python train.py --n_layer=22 --d_model=256 --n_head=8 --n_kv_head=8 --head_dim=32 --d_mlp=704 --vocab_size=752 --activation="swiglu" --norm="rmsnorm" --norm_place="pre" --norm_eps=1e-05 --positions="rope" --rope_base=10000.0 --rope_fraction=1.0 --qk_norm=false --attn_scale=0.177 --bias="none" --tie_embeddings=false --parallel_block=false --init="uniform" --init_std_qkv=0.0326 --init_std_o=0.0326 --init_std_up=0.0326 --init_std_down=0.0 --optimizer="muon" --lr=0.0115 --lr_mult_o=2.0 --beta1=0.93 --lr_head=0.00722 --grad_clip=0.5 --warmup_steps=200 --schedule="wsd" --decay_fraction=0.66 --decay_shape="linear" --final_lr_fraction=0.0 --batch_tokens=65536 --seq_len=1024 --doc_mask=false --train_tokens=481000000 --steps=7340 --dataset="wikipedia_en"
Each number is 128 + 24 x the weight over its row's rms, rounded and kept within 0 to 255. Layers, rows and columns count from 0. The size above them is the row's rms in percent of the matrix's.

# layer 7 MLP up, 704x256, rms 0.192, rows 576-593, columns 0-127
size [ 85 104  97 105 104 100 107  93  99 109 103  87 107 102 100  99  86  96]
[[143 138 141 105  91 135 154 123 167  95  63 114  84 111  98 167 110 118 122 104 119 150 143 148 142 136 171 111 137 134 132 120 134  85 127 126 111 144 116 140 150 103  83  75 130 103 155 159  92 126 133 105 152 105 122 117 122 129 101 144 145 150 148 120 129 145 113 124 102 156 133 125  66 121 142 103 151 115 137 153  65 115 130 106 120 113 113 121 122 151 119 151 151 158 112 135 118 150 155  75 155 116 127 111 127 144 135 165 132 127 115  84 109 164  89 170 138  85 129 188 165 109 130 110 111 146 109 171]
 [145  95 150 104 157 120 133 143 114  96 143 118 164 144 167 124 173 106 106 120 115 123 119 122 131 119 147 141 136 177 125  67 149 169 122  75 105 132  44 113 138 119  75 153 124 120 125  99 133  68 131 120 149 174  61 132  85 117 127 160 129 103 157 161 134 121 144 116 142 111 146  97 130 131 140  90 137  98 107 132 127 137 148 136 102 100 134 110 108 151 119 154  98 142 123 108 126 149 111 127 133 143 153  96 115 130 115 132 157 124 158  58 155 136  83 122 119 121 162 134 119 106 141 114 108 104 104 111]
 [ 99 107 127 113 120 109 147 148 132 178 133 133 140 116  99 137 121 139  88 101 137 127 115  77 112 136  95 136 149 115 120  80 137 125 162 148 183 137 166 134 119  60 136 135 147 132 125 144  68 134 125 148 114  96 102  97 114  92 113 117 115 133  93 100 171 126 134  80 126 115 140 123 191 155 116 138 142 119 151  97 134 149 144 186 145 126 134 130 133 119 168 101 126  95 114 109 126 118 119  95 144 171 100 110 122 129 149 143 152 144  86 121 120 166 105 172 118 146 128 136 100 154 137 111 107 121  91 105]
 [133 111 167 166 140 127 159 142  81 149 137 103 109 147 166 114 118 171 132 125 142 139 142 126 131 139 122 111 160 128  83 155 157  92  96 201 158 113 111  86  92 112 145  96 136 106 154 151 132 131 128 114 105 114 143 166  93 127 104 125 185 139 132 156 171 143  99 208 156  88 140 124  82 115  99 131 167 134 106  89 132 115 136 120 167 159 134 120 126 138 145 110 114 138 140 133 152 138 142 156 133 117 103 167 137 120  88 164 152 169 135 153 146 174  98 171 136 104 148 144 113 116 142  94 134 121 144 150]
 [125 115 112 123 113 135  98 200 180  90 169 127 103 154 109 124 114 143 158 110 139 142 137  85  98 102 131 162 157 193 151 128 112 144 127 122 124 101 157 109  90 121 114 178 136 189 156 123  68  95 129 110 117 140 171 130 131  74 117 102 130 134 143 111 110 106 131 120 130  87 124 134  94 157 119 128  93 111 128 163 155 135 113  93 129 142 121  86 103 114 149 156 133 119 120 115 143  91 144 103 122 114 145 104 144 128 130 139 109 127 102 148 129 153 131 136 142  76 132 153 133 131  89 132 131 112 143 100]
 [121  92 105 136 120 146 153 147 145 108 129 139  92 152 151  86 132 153  99 153 117 124  91 105 130 113 175 143 153 106 108 133 140 157 163 103 131 139 152 131 159 115 149 119 113 126 165 139 149 147 163  78 107  87 110 124 165 101 119 157 134 113 127 132 126 106 159 126  88 124 131 130 152 137  85  85 156 103 124 147 144 159 122 160 147 137 147 124 118 119 127 131 156  57 189 130 102 103 158  99 110 115 133 151  68 116 147  84 159  90  92 137 115  99 166 139 100 144 141 108 137 140 124 147 134 140 155  89]
 [144 150 101 173 154 104 121 163 133 112 120 139 133 149 151 101 126 133 114 144 123 148 107 125 114 190 107 116 127 150 144 119 106 133 134 135 124  96 138  96 133 122 160 152 130 110 167 115 109 117 178  93 176 135 159 156 140  91 157 156 139  74 122 119 133 127 127 113 125 134 119 117 158 109 134 133 130 150 131 130 127 109 135 135  93 133  59 126 114 135 158 149 133 106 163 130 128 111 119 114 105 165  69 139 118 106 115 158 109 112 135 159 105 187 121 117 107 127 101 136 110 141 118 147 133 177 123 165]
 [137 146 116 115  74 127 133 110 147 159 124 112  99 141 156 139 140 126 123 137 117 154 116 154 126 143 139 145 109  46 128 122 111 130 168 158 104 153 100  85 124 143 124 111 174 109 149  96 121 106 143 105 139 113  96 111 165 137 109 175 131  90  94 165 130  76 150 150 101 158 112 103 108 152 123 133 140 113 133 112 112 171 120 119 120 156 158 113  97 128 139 100 158 154 156 155 158 112 125 124 113  62 145 101 123 118 111  95 190 161  68 147 119 126 145 114 146  94 123 131 107 145  90 101 154 128 136 112]
 [117 104 177 157 123 148 150 108 121 119 137 163 154 132 127 145 125 135 131 142 123 114 133 132 127 121 110 104 116  94 179 132 162 147 141  76 108 110 126 108 120  99  92 127 103 131 104 158  82 127 144 133 114  91 121 129 115 101 138 144 134  83 109 150 145  94 103 143 139 125  84 121 117 112 116 142 104 192 104 108  90 154  95 100 106  98  83 100 134 124 121 132  86 108 176 126 118 113 104 161 120 152 151 150 169 179 103  91 137 162 127 123 136 133 104 120 155 116  96 112 140  93 163 149 131 168 129 100]
 [136 136 172 148  89 129 111 122 130  98 154 144 155 143 102 114 135 127 122 100 130  78 147 151 137 117 103 127 135 157 173 136 115 118 112 130 134 128 126 116 117 138 133 160 133 141 144 117 130 145 119  95  98 122 139 117 165  91 158 138 123 183 124 159 125 137 148 118 139 123 135 120 113  96 136 129  93 139 144 123 158 123 142  92 132 101 163  96 135 144 150 110 119 132 127 113 141 128 150 143 175  79 151 126 128 154 142 128 142 127 108  90  93  97 143 130 140 166 118 131 110 144  94 149 129 144 141 167]
 [163 124 162 133 115 101 108 110 135  89 124  94 115 118 123 125 140  81 151  92 157 124 108 168 139 162  93 129  91 150 138 132 132 114 103 117 143 143 148  99 134  75 105 137 113 111 122 153  91 102 117 144 136  74 122 120 139  95 120  72  94 122 123 131 178 107 145 110 146 132 113 137  93 155 148 117 146 106 112 136 112 167 133 114 122 134  83 105 107  78 100 113 107 115 154 134 118 117 153 144 128 140 203 122 147 132 180 129 105  81 139 136 196 124 122 130 152 137 112 166 128 115 123  92 102 118 114 143]
 [148 120  92 112 133 186 133 133 132 141 138 104 151 154 166 109 105 106 128  99 137 142 117 131 144 125 125 126 107 122 164 131 118 145 144 134 171  87 141 121 119 164 113 138 144  91 114 132 107  81 113 127 157 132 216 112 163 166 119 139 116 117 108 103 107 129 169 131 122 112 104 150 132 137 134 139 112 186 157 136 111 102 104  59 144 145 110 135 123 136 120 127 104 119 110 125 162 135 150 119 113 150 149 136 115 136 100 135 124 159 119 105  79 170 130 122 113 109 109 102 129 174  82 130 106 134 128 157]
 [166 140 143 107 101 122 125  97 120 135  85  82 157 117 133 134 140 102  98 128 124  97 169  96 109 142 128 146 109 161 122 111 125 147 133 140 109  90 150 111 102 104 121 143 174 130  88  87 177 169 114 118 135  96 105 169 116 125 125 139  97 109 110 118 141 110 137 125 157  93 106 135 110 121  90 151 139 128 169 132 140 132 149 131  97 104 136 125 122 113 124 129 112 100 126 127  70 166 133 150 124  99 130 148 106 147 160 115 131 172 140 117 104 155 167 112 138 105 157 152 112 151 150 154 138  82 124 101]
 [116 102 169 142 135 143 146 123 161 132 113 165 120 143 146 188 151 149 139 147 166 128 116 145 142 119 163 143 101 137  99 113 132 137  97 119 138 139 184 167 106 131 159  87 130 119 141 108 137 151 160 128  85 126 161 103 112 158 116 114 157 141 129 131 138 142 142 173 152 116 132 138 151 180 138 141 112 120 214 141 124  94 155 155  52 154 137 139 111  99 122  87  69 139  95 145 114 117 105 124 141 170 148 114 170 126 165  99 113 139 139 139 105 111 155  72 157 111  95 103 112 126  92 117 159 141 153 119]
 [113 149 136 144 139 106 168 146 157 151 167 133 110 122 122 142 141 139 116 142 152 153 126 122 132 128  90 144 147 138 155 118 162 112 151 134 124 164 161 137  80 129 113 165 138  83 168  98 135 140 147 108 105 138  89 130 150 172 145 111 123 145 149 138 106 200  79 131 103  90 148 134 157 108  98 168 149 119 157 114 145 159 173 145 123 151 154 129 133 140 160 152 135 143 144 185  64 128 141 133 142 153 108  94 140 140 129  89  92 126  80 133  96 137  73 159 163 133 109 139 124 136 137 116 144 121 131 111]
 [117 145 158 191 123 126 122 111 139 130 104 105 114 102 126 125 136 114 122 136 115  84 119 100 162 119 103 143 113 193 178 134 152 136  98 159 147 156 120 122 163 110 111 121 161 148 139 116 131 147 136 125  79 104 130 129 138 136 144 144 144 144 118 114  90  93 128 153 124 112 136 157 127 125  82 133 133 113 147  87 110 122 112 111 163 169 123 129 132 147 133 117 107 142 108 139 147 152 137 122 129 176 146 109 155 124 139 102 125 118 126 130 105 117  98 123  87 162  95 120  63 146 118 120 134 124 129 165]
 [127 102 146 101 164 143 154 122 122 126  97 138 119 134 135 132 125 166 122 141 142 130 167 134 134 121 110  89 131 120 149 119 109  95 145 143  88 112 136 147  71 132 165  95 129 118 154 135 112 100 118 126 114 164 143 134 137 117 156 102 150 100 118 113 142 113 126 134 114  89 144 148 134 178 111 130 114 143 143  97 104 116 113  91 103 136 153 136 142 136 105 139 147 139 126  93 206 134 126  90 144 122 176 156 110  82  95 153 134 169 136 123 117 127 149 158 153 109  87 117 121 126 164  87 123 168 113 159]
 [144 150 112 133  83 122 137 139 163 187 111 110 159 150 158 102 141 156 115  81 149 138 118 132 100 133 112 122 101 120  94 155 133 128 114 154  85 150 120 144 122 137 161 133 174 167 128 137 105 140 129  97 137 149  92 133 156 134  86 142 111 142 172 143 123 104 142 101 100  93 139  78 158  98 154 154 130  97 106 122 156 144 123 163 109 107 153 133 189 107 143  80 121 109 122 164 167 112 166 156 150 136 121  99 137  97 176 121 143 128 125 168 149 142 173 115 158 106 105 107 151 142 151 102 116 109 123 143]]
# layer 7 MLP down (transposed), 704x256, rms 0.108, rows 576-593, columns 0-127
size [ 92 106  97 109 111  98 108  94 100 104  99  94 106 101  91  99  85  96]
[[131 116 142 110 161 153 132 120 126  61 156 118 132 166 113 167 137 110 136 169 107 132 118 120 164 113 162 123 127  91 114 133 138 101 135 115 129 113 132  98 154 134 138 122 103  37 156 116 109 136 152 153 119 135 129 187 115 102 100 194 123 146 110 146 133 137 108 168 129 116 137 163 145 189 125 154 106 133 135 143 135 108 121 136 129 126 125 176 104 113 139 125 105 143  95 138 122 121 141 133 156 142  98 151 123 156 138 179 179 101 147  91 140 166 167 174 131 111 111 136  95 123 147 142 135 151  97 113]
 [149 146 151 134 125 125 155 154 142 100 115 127  98 116 151 118 205 113 132 139 129 106  89  97 128 139 167 159 118 134 104  80 163 107  96 109 148 141  95 117  93 118  76 133 135  95 129 124 121 116 109  88 117 160  77  67 124 133 136 121  99 107 172 145 122  99  94 115 125  74 161 150 118 171 128 117 132 132 109 153 135 157 171 108 118  80 207 158 159 160 137 102 162 150 101 134 181 133 137 172 124 137 127 117 123 105 169  57  96 124 151 152 160 109 142 134 128 120 105 157 146 112 142 106 125 112  98 157]
 [ 88 123 145 161 125 126 100 115  96 102 118 155 154 120 161 138 115 128 169 118 126 118 154  98 129 159 111 121  93 126 118 142 145  83 118 103  95 137 132 130 163 137 154 111 172 175  91 111 117 117  87 126 139 134 127 155 109 131 117 155 113  86 115 160 135 118 131 116 116 119 125 121 106 140 131 175 123 138 148 145 151 123  99 114 113  94 116 112 119 184 149  52 125 170  94 133  90 102 103  88 100 113 137 145  75 110 154 177 140 151 117 117 111 170 110 127 135 113 139 112 132 145  96  86 121 104  84 186]
 [ 89 150 124 132 161 141 145 139 147 172 176 152 126 157  84 120 125 169 111 109 120  59  91 100 136  87 148 142 134  90 131 117 115 153  68 132 155 137 155 124 134 135 135 156 129 105 158 116 135 118 112 112 105 122 151 104 160 109 138 114 107 106 141 127 104 153 140 103 106 111 171 108 112  90 118 183 137 131 119 151 117 175 139 116 150 155  94 113  94 130 139 101 122 152 118 106 123 126 110 125 105 143 139 148 134 112 149 125 103  66 100 133 131 135 112 143 110 121 110  68 106 127 103 121 116 117 142 142]
 [ 90 169 135 124 160 168 114 164 168 139 113 109  90 120 143 120 191 149 166  95 138 151  99 149 100 120 184 148 123 119 178 135  92 162 140 134 136 144 120 124 116 124  85 137 119  99 147 134 130  95 165 157 106 142 118 167 129  88 141 158 164 180  84 120 113  90 121 105 162 126 167 134 110  77 136  88 133 145 105 150 121 153 132 107 125  90 131 142 120 151 136 174 168 123 140 136 163 152  65 138 130 162 102 177 112 130 162 144  99 138 118 152 148 113 135 124 155 128 143  92 115 125 160 124 128 148 108 157]
 [134 136 132 145 109 139 149 119 128 132 191 164 144 151 123 120 109 111 141 121 100 116 130 127 125  85 145 106 166 153 115  84 105 142 134 133 130 134 107 141  88 138 149 138 130 169 141 143 133 128 134 132 132  99  99 122 132 164 125 123 139 173 181 145 126 127 167 134  92 126 166 150 142  98 164 126  83  78 132 115 134 155 116 193 156 155 107 154 154 118 138 131 115  91 156 126 121  67 150 121 133 150 131 126 158 101 141 113 157  91 151 148 109 118  89 132 153 144 161 115 115 102 124 110 121 137 132 121]
 [102 128 110 126 157 166 101  95 143 109 122 138 154 129 125 170 144 140 144 109 146 120 159 106 134 144 122 108 185 137 140 184 183 142 101 123 128  70 172 149 107 134 180 161 141 145 137 112  99 133 102 129 107 152 130 134 105 163 141 113 139 105 114  99 141 176 158 108  98 111 137  90 168 125 120 136 146  47 155 137 134 149 154 114 124 125 148 112  82 120 145 124 111 141 154  93 122 108 133 183  91 127 103 159 153 109 119 139 140 125 114 126 140 108 135 138 104 144 111 117 137 128  80 136 142 108 108 137]
 [129 180 111  82  86 104 161 111 134 128  97 136  73 123 141 162 128  87 126 105 108 117 116 148 114 121 138 143 169 115 131 116  72 104 150 133 155 131 121 127 146 104 123 117 122  90 159 118 121 109 124 115 120 115 121 101 173  84 167 150 130 129  75 142 151  94 115 105 110 127 112 146 104 124 139 143 112 179  96 135 150 159 163 164  80 118 143 146 154 110 128  84 103 133 128 146 153 101  89 114 110 108 106 134 128 135  99 154 121 112 145 139 141 131 148 128 143 123 128 142 107 142 166  92 115  94 119 144]
 [146 145 112 132 123 115 129 136 127 161 134 111 133 151  93 130  96 113 193 124 146 146  90 136 126 173 135 174 109 160 195 109 140 129  95 154 122 108 114  97 191 117 107  99 143 119 104 165 144 128  75 109 114 136 139 104 130 108 125  95 131 119 100 116 150 115 151 101 120 130  88 120 115  86 155 127 128  71 128 133 137 117 115 116 107 134 154 152 124 138 122 119 144 184 128 136 155 132  83 130 150 133 162 140 136 119 132 109 112 125 130 146 119 204 133 121 136 117 122 132 113 140 106 107 172 140 164 109]
 [145 130 151 150 107 143 141 138 116 169 102 102 115 123 120 150 139 140 163 133  98 147 126  69 137 105 148 109 110 152 183 116 142 132 137 135 151 136 117 118 115  91 147  96 148  68  98 133  98 100 133  81 112 141 106 105 121 135 127 112 137 177 114 117 112 121 133  96  91 127 103 112 114  94 138 116 121 158 108 103 120 101  85 151 127 116 110 141 162  96 121 123 115 123 176 130 116 118 122 130 144 131 137  98 131 104 107 133  82 143 132 147 132 153 141 144 116 105 146 103  94 102 152 134  95 139  86 121]
 [131 121 117 130  82 114 148  98 108 132 180 124 127 123 135 142 120 144  98 142 140 105 117 131  85 174 144 136 103 102 134 115 141 154 143 145 125 120 150  98 141 124 130  99 125  75 107 127 171 118 117 121 150 154 124 141  99  84 139 104 105 154 145 146 124 156  98 104  85 166  86  82 141 149  99 134 164  86 169 151 164 115 135 120 138 142 109 140 144  95 146 151  88 141 153 136 157 133 138  79 106 119  88 117 150 172 115 117 125 152 124  93  91  67 138 135 105 128 129 121 153 109 158  99 128 105 153  97]
 [106 130 162 111 121 150 127 145 113 138  93 142 109 105 141 176 130 125 131 139 127 152 131 149  95 101 109 129 130 122 132 119 127 151 159 147 125 125 160 123 114 130 154 111 106  98 153 127 112  70  99 155 104 124 138 110 126 147 135 118 114 104 145  52 158 140 109 116 150  96 127 159  97 147 127 107 139 191 119 127 122 118  85  74 130 126 111 101 168 156 116 157 128 142 129 126 107 153  98  96  84 169 102  96  83 116 110 154 118 158 119 104 138 133 149 130 139 143 109 111 145 149 108 132 109  97 109 102]
 [ 80 117 102 147  90  93 125 149 149 183 142 162 117 132 152 116 169  92 127 137  95 133 153 147 132 138 119 179 119 122 137 137 126 137 153  97 117 161 153 121 138 163 115 111 108 115 165 136 160 100 107 114 108 121 121 163 108 133 113 121 178 125 130 155 133 142 150 143 106 163  94  93 165 140 123 130 131 127 138 113 131  72 116 167 107 134 110 100 130 111 127 157 126  98 126  84 143 119 119 127 135 129 107  91  90 117 113 137 110 117 115 123 112 129 170 168 112 118 166 149 132  97  99  80 138 129 144  97]
 [126 118 153 112  97  39 123 119  55 112 139 108 168 108 117 110 187 106  98 150 126 145 150 106 149 165 105 123 119 108  96 107 139 149 154 160 120 114  95 128 167 127  93 144 125 145 104 137 142 152 155 117 134 111 110 143 142 127 133 145 189 157 168 143 153 146 125 166 136 145 136 121 103 118 114 142 117 176 112 156 169 143 127 152 140 114 161 128 143 143 169 165 126 137 132 145 156 109  89 118 150 111 130 159 106 132 113 132 105 154 134 148 118 146 162 128 134 118 155 145 135 138 110 120 164 132 116  87]
 [163 188 141  96  60 137 148 120 141 121 183 161 148  64 126 157 129 140 103 134 145 123 154 187 115 182 145 122 124 122 157 126 131 110  83 147 185 134 117 143 185 145 161 114 144 151 118 119 111 134 178 146 140 121 155 142 118 116 131 104 108 158 147 152 109 101 120 182  97 113  89 138 103 126  86  97 127 116 133 151  97 126 166 142 114 152 136 120 172 112  73 141 110 121 112  88 146 144 131 132 138 126 126 100 116 119 150 120 128 106 121 128 159 158  66 141 117 129 174 102 108 120 139 121 129 143 141 125]
 [144 107 110 127 106 110 118 162 190 118  92 131 115 119 178 104 124  59 146 144 156  98 179 121 103 128 127 173 155  80 138  96 126 109 130 146 183  98 121 122 133 102 141 166  85  89 101 100  94 156 123 171 136 102  89 159 106 103 145 163 105 119 128 143 117 120 132 110 155 171 127 129 108 126 128  91 149 201 161 172 103 127 112 155 138 144 147 123 113 133 146 118 109 131 114 138 123 111 125 113 127 135 112 132 108 147 143 127 116 105 133 171 148 121  98 147 157 152 123 155 114 121 188  82 153 129 112 115]
 [142 175 137 108 121  94 151 145 139 110 139 111 149 151 178 133 126 115 142 124 134  95 158 110 127 136 141  93 161 126 117 142  87 151 123 119 122 127 103 121 120 148 130 117 115  93 151 157 107 156 156 142 145 145 115 142 109 141 153 110  69 145 165 183 130 157 117 140 131 112 127 138 140 133 143  85 153 171 153 137 148 142 126 133 132 126 127 103 152 151 114 132 204 136  98 167  78 123 117 117 112 152  92 106 121 113  93 127 158 136 117 134 133 133 103 149 131  79 138 121 113 103 107  97 156 127 117 133]
 [120 108 109 143 138 141 164 177 122 147 165 151 131  90 141  87 103 131 132 152 125 166 129 126 162 150  72 117 124 125 107 125 144 161 149 136 139  75 131 141 129 142 132 158 113 108 163 138 163 173 102 120 117 158 146 154  99 132 136 173 126 127 117 117 128 113 123 143 110  65 102 166 120 121 131 143 104 146 136 125  75 144 123 125 141 142  93 107 134 131 102 115 103 133 145 142 117 114 130 131  70 123 152 118 130 128 133  95 113 129 132 118 138 123 148 140 136  84 139  96 198 101 143 139 142  89 105  98]]
# layer 7 MLP gate, 704x256, rms 0.187, rows 577-594, columns 0-127
size [101  98 105 110 103 106  99  99 108 102  88 111  99  94 102  86  94 103]
[[ 99 156 153 106 117 121 159 119 144 150 126 135  68 140 158 109 147 118 118 132 140 124 134 103 106  73 106 139 131 131 112 124 135 115 115 169 102 138  93  96 121 108 128 124 170 143 171 159 135  80 155 167 148 128 112  91 150 102 109 140 122 132 124 123 118  88  84 110 159 116 100 112 151 155 122 129 121 124 106 114 139 104 132 104 119 131 148 148 125 174 144  71 152 116 124 127 120 127  83 135 146 125 124 111 165  84 157 109 154 170 117 141 127 114 103 115 119  62 141  79 132 153 110 122 154 142 115 131]
 [115 114  92 139 131 121 123  87 150 161 172 107 120 192 160 132 127 133 114 139  98 111 134 118 101 161 125 150 117 100 105  95 157 126 163 175 153 111 149 169 150 142 132 151 135 134 161 141 155 117  99 143 165  89 107 147 110 113 143 114 124 104 144  93 107 133 111  97 144 151  91 109 120 115 128 135 157 105 139 119 109 123 124 121  78 123 179 150 113  90 115 123 150  98 125 148 145  76 127 148 154 140 114 153 116 156  85 142 123  97 142 105 130 133 105  92 133 140 132  81 170 188 175  70 132 158  97 160]
 [157 133 162 129 125 131  92 133 139 103 139 141 148  86 104 122 117 154 101 116 145  85 146 101 152 131 158 145 145 132 130 140 145 153 135 137 132 115 163 136 110 123 115 163 115 138 107 109 110 144 145 111 103 131 142 167 104 132 137 108 126 102 140 145  77 116 115  88 186 105 129 139 144 168 109 161  97 128  95 131  90 159 134 123 122 104 111  71 131 102 181 165 138 161 116  68  91 158 123 131 146  86 141 119 120 145 148 195 102  85 126 134 142 142 141 126 117 144 114 132 164 104  93 137 106 143 131 108]
 [106 114 124 141 115 116 140 130  98  68 129 143 132 114 118 142 139 120  94 141  97 145 117 126 132 113 131 120 152  96 133 111 141 144  89 109 140 150 202 104 136  97 121 130 122 132 130 102 110 136 180 135 114 163  93 162 149 121  98 135 154 139 128 107 109 123  96 151 156 162 124 116 107 155 117  94 132 144 106 163 148 135  82 142 119 109  81  87 153 157  69 129 157 155 160 101 149 127 129  97 138 111 106 110 114 111 137 150 150 178 146 114 134 106 125 168 147 130 150 138 136 136 135 115 135 158 178  91]
 [ 98 106 156 100 143 140  64 114 135 128 132  54 109  91 139 139 130 179  88 126 150 105 134 123 130 141 122 126  96 151 109 146 118 133 140 132 102 107 110 136 155 126 138 168 116 107 107 148 156 156 129 147 126 115 121 127 131 111 167 114 103  87 135 139 113 127  95 134 173 118 121 131 130 114 138 114 144 108 155 118 138 124 133 142 156 111 183  87 143 120  85 158 121 177 115 127 122 122 136 126 140 146 115 129 159  89 163 153 128 140 117 100 128 101 112 117 140 123 129 126 127 123 160 164 144 129 153  93]
 [132 124 118 188  95 143 116 144  90  77 123 112 109 117 177 144 113 112 157 112 166 131  98 147 100 179 122 171  91  95 137  88 102 158 136 143 140 140 138 144 155 116  72  88 141  99 112 112 155 118 123 142 168 151 143 145 106 131 157 145 121  97 101 147 142 138 104 149 124 168  72  90 133 138 114 104 153 119 167 126 150 108 133 145 154  95 154 119 132 127 107 155 143 151 137 135 143 100 124 123 141 124 131 125 133 112 148 129  80 152 122 107 111 183 153 135 117 141  82 143 144 111 122 122 151 140 105 130]
 [151 128 155 139 190 145 121  98 104 111 193 125 123  78 117 140 170 161 125 122 115 122  86 114 117 146 125  98 100 165 163 127 130 118 102 160 164 123 140 139 154 127 118 122  81 140 118 107 156 158 139  98 132 142  88 144  67  96 147 176 106 133 144 105 157  72 133  97 178 110 148 101 137 130 151 151  94 135 110 138  94 140 150 161  80 117 111 118 116 118 118 176 108 140 149 101 170  78 163 155 128 185 174 147 146 162 146 152  88 102 104 127 142 131 125 108 127 145  92 130  98 134 109 132  99 105 103 139]
 [155  86 172  84 101 102 138 135 147 135 124 153 128 111 137 162 126 114 155 141 124 132 136 123 118 148 115 152 127 129  65 144 153 137 120 165 101 131 138 140 125 133 137 150 145 118 142 141 139 118 100 113 132 131  99 149 132 131 121 108 107 111  97 174  80 181 158 105 138 135 103 123 128 119 150 135 152 109 129 157 150  70 152 126  88 121 157 112  80 103 110 150 179 181  68 116 132 114 145 136 137 113 133 123 101 121 133 122 144  92 111 139 123 124 178 124 101 111 128 146 136 141  82 108 130 100 177 140]
 [141 114 195 123 140 155 118 144 190 109 126  99 109 107 154 146 114 147 130 136 131 147 150 170 150 111 122 153 122 117 146 159 144 149 115 123 156 133 155 133 150 108 165 158 115 113 123  83 168 153 115 157 161 132 151 154 146 170 126  74 100 133 140 103 145 143 146 118 138 135 120 126 123 153 137 150 167 146  94 151 135 159 136  80 103  64 139 154 146 107 131 125 120  95 138 120 111  99 170  94 169  95 162 114 119 115 109  82 136 113 129  91  90 125  91 125 116 132 143 143 177 113 132  96 103 150 104 155]
 [132 114 114 161 113 100 136 183 100 108 133 121  85 113 113 147  99 126 161 120 146 105 153 133 112  98 117 139 157 171 143 112 175 142 142 114 133 136 133 113 173  99 118 131 146 137 142 166 150  95 132 159 165 128 146 128 172 104 108  66 132 119 148 121 148 105 151 102  87 130 157 111 138 133 137 108 153 119 123 130 129 153 139 122 136 134 151 126 151  93 129 133 117 174 147 113 152 103 130  89 109 151 106 137 125 134 134  81  86 124 130 138 112 106 107 138 132 171 134 147 154 110 131 105 120 137 110 152]
 [126 121 135 120 120 116 127 123 133 124 102 111 143 131 129 122 120 126 102 128  92 112 128 137 122 148 118 173 104 129 139 137 110 118 138  92 106  83 105 152 147 134 125 128 106 141 169 152  98 149 152 123 153 143  82  97 117 102  63 125 159 146 143 175 113 101 107 106 121 110 158  56 131 108 123 123 156  98  93 141 110 145 157 147 152  96 144 113 151 130 155 108 122 135 144 110 143 132 123 123 138  84 114 134 158  64  98 134 145 122 137 132 165 128 110 125 136 116 176 130 129 111 129  95 125 139 135 106]
 [131 151 144 149 103 163 105 125 112 148 160 135 108 135  90 133 135 120 113 110 102 123 126 154 122 119 149  94 148 129 114 117 145  95 152 104 133 140 122 140 162 113  93 185 141 103 146  86 132 149 117 102 134 122 104 190  98 143 158 142 126  86 134 108 163 143 109  96  84 109 126 121 132 124 161 151 151 132 135 152 142 154 140 116 113 160 125 140 128 106  93 127 127 157 160  59 141 108 116 131 113 109  97 116 111 146 123 119 123 122 135  97 131 139 123 152 110 173 132 103 144 139 141 133 115  91 119  98]
 [157 108  87 132 148 168 111 143 171 133 146 132 149 146 146 129 120 149 118 163 117 130 137 167 115  92 130 166 140 123 134 147 148 116  98 151  75 104 166 114  82 143 101  73 116 113 118  93 135 151  98 143 126 101 120 123 145 110 118  84  67 145 108 160 130 158  97 112 102 107 132 108  88 118 114 106 139 149 132 104 102 115 115 127 152 155 142 171 160 133 131 116 151  93 146 116 145 120 117 142  91 148 117 112 149 117 153 157 155 150 131 128 137 129 109 150  91 140 161 139 116 132 156 118 145 124  92 111]
 [132 112 143  94 123 159  99 139  87 145 130 115 109  83 126 139 131 152 138 132 140 153 115 123 114 164 142 102 120 138  98 135 131 165 114 121 111 138 157 115 141 147 100 125 140 128 126 142 115 112 122 163 170 145 136 113 119 113 126 141 135 194 101 182 146 127 147 113 147 116  97 152  98 111 143  90 153 176  92 115  77 120 108 108 149 124  77 129 116  98 103  99 139 145 120 117 116 135 129 174 110 161 161 137 121 122  97 168 135 106 163 139 181 122 103 122 121 120 112  96 130 166 101 126 127 140 123 152]
 [146 132  95 135 125 190 134 130 135  80 113 138 131 175 125  77  92 139 112 136 137 140 107 135 112 112 115 109 119 101 101  88 115 157 140  98 130 154  87 141 116 144 124 118 177 119 111 133  94 141 152 109 125 124 118  95 149 141 125 152 109 162  89 112 152 150 129 150 131 165 137 105 123 136 159 111 176 140 136 126 133 178 120 134  99 109 153 136 160  76 127 138 128 110 111 136 147 156 116 114 136 115 165 130 128 113 124 136 166 175 130 141 143 177 147  95 154 125 109 102 117  72 117 142 126 111 120 153]
 [140 113 129 117  89 100 122 120 122 108 136 121 114 140 125 121 102 104  97 159 148 147 166 147 112 118 137 139 110 111  90 117 129  70 139 149 150  99  96 138 138  84 155 156 137 117  79 152 129 103 129 135 135  73  88 125  98 139  90 155 105 161 163 149 160 166 124 146 155 177 109 131 112 131 129 142 105 150 145  97  97 138 121 132 118 111 128 139 131 146 104 136 108 123 177 170 116 108  82 157 156 142 123  95 121 134 156 105 146 113  94 142 121 129 101  92  96 105 117 127 123 102 105 124 155 108 130 119]
 [177 127 152 138  84 152 168 128 116 173  81 136 151 134 119 162 141 112  86 113 140 122 125 152  74 143 130 139 160 136 132 127 112 132 104 108 132 174 160 130 149 119 115  96 130 108 148 151 131 144 140 139 119 128 112 114 102 109 160 118 146 196 136 130 143 150 190 138 130 144 117 119 161  96  96 134 125 166 139 130 161  97 122 117 100 132  96 106 127 107 127 126 117 117 158 137 130 122 140 116 143 203 122 143 130 143 135 150 143 134 100 117 111 108 149 152 160 179 163  82 138 117  96 147 140 116 161 116]
 [101 149 123 168 117 104 135 116 113 156 103  93 114 106 131 119  98 117 161 142 136 108 121 194 167 126 160 116 153 137  92 132 139 128  98 104  96 138 130 154 133 144 106 126 136 121 157 132 138 125 127 145 126 162 112 133  75 129 135 151 157 211 160 153 160 119 155 141 154 145 132 106  82 132 132 101 106  86 138  96 113 113 141  91  99 120 137 109 148 112 116 112 166 169 185 149 162 136  92 102 145 129 167 143 123 110 113 141 145 129 120 160 112  97 147 168 127 157 117 148  91 150 133 125 131 170 146 164]]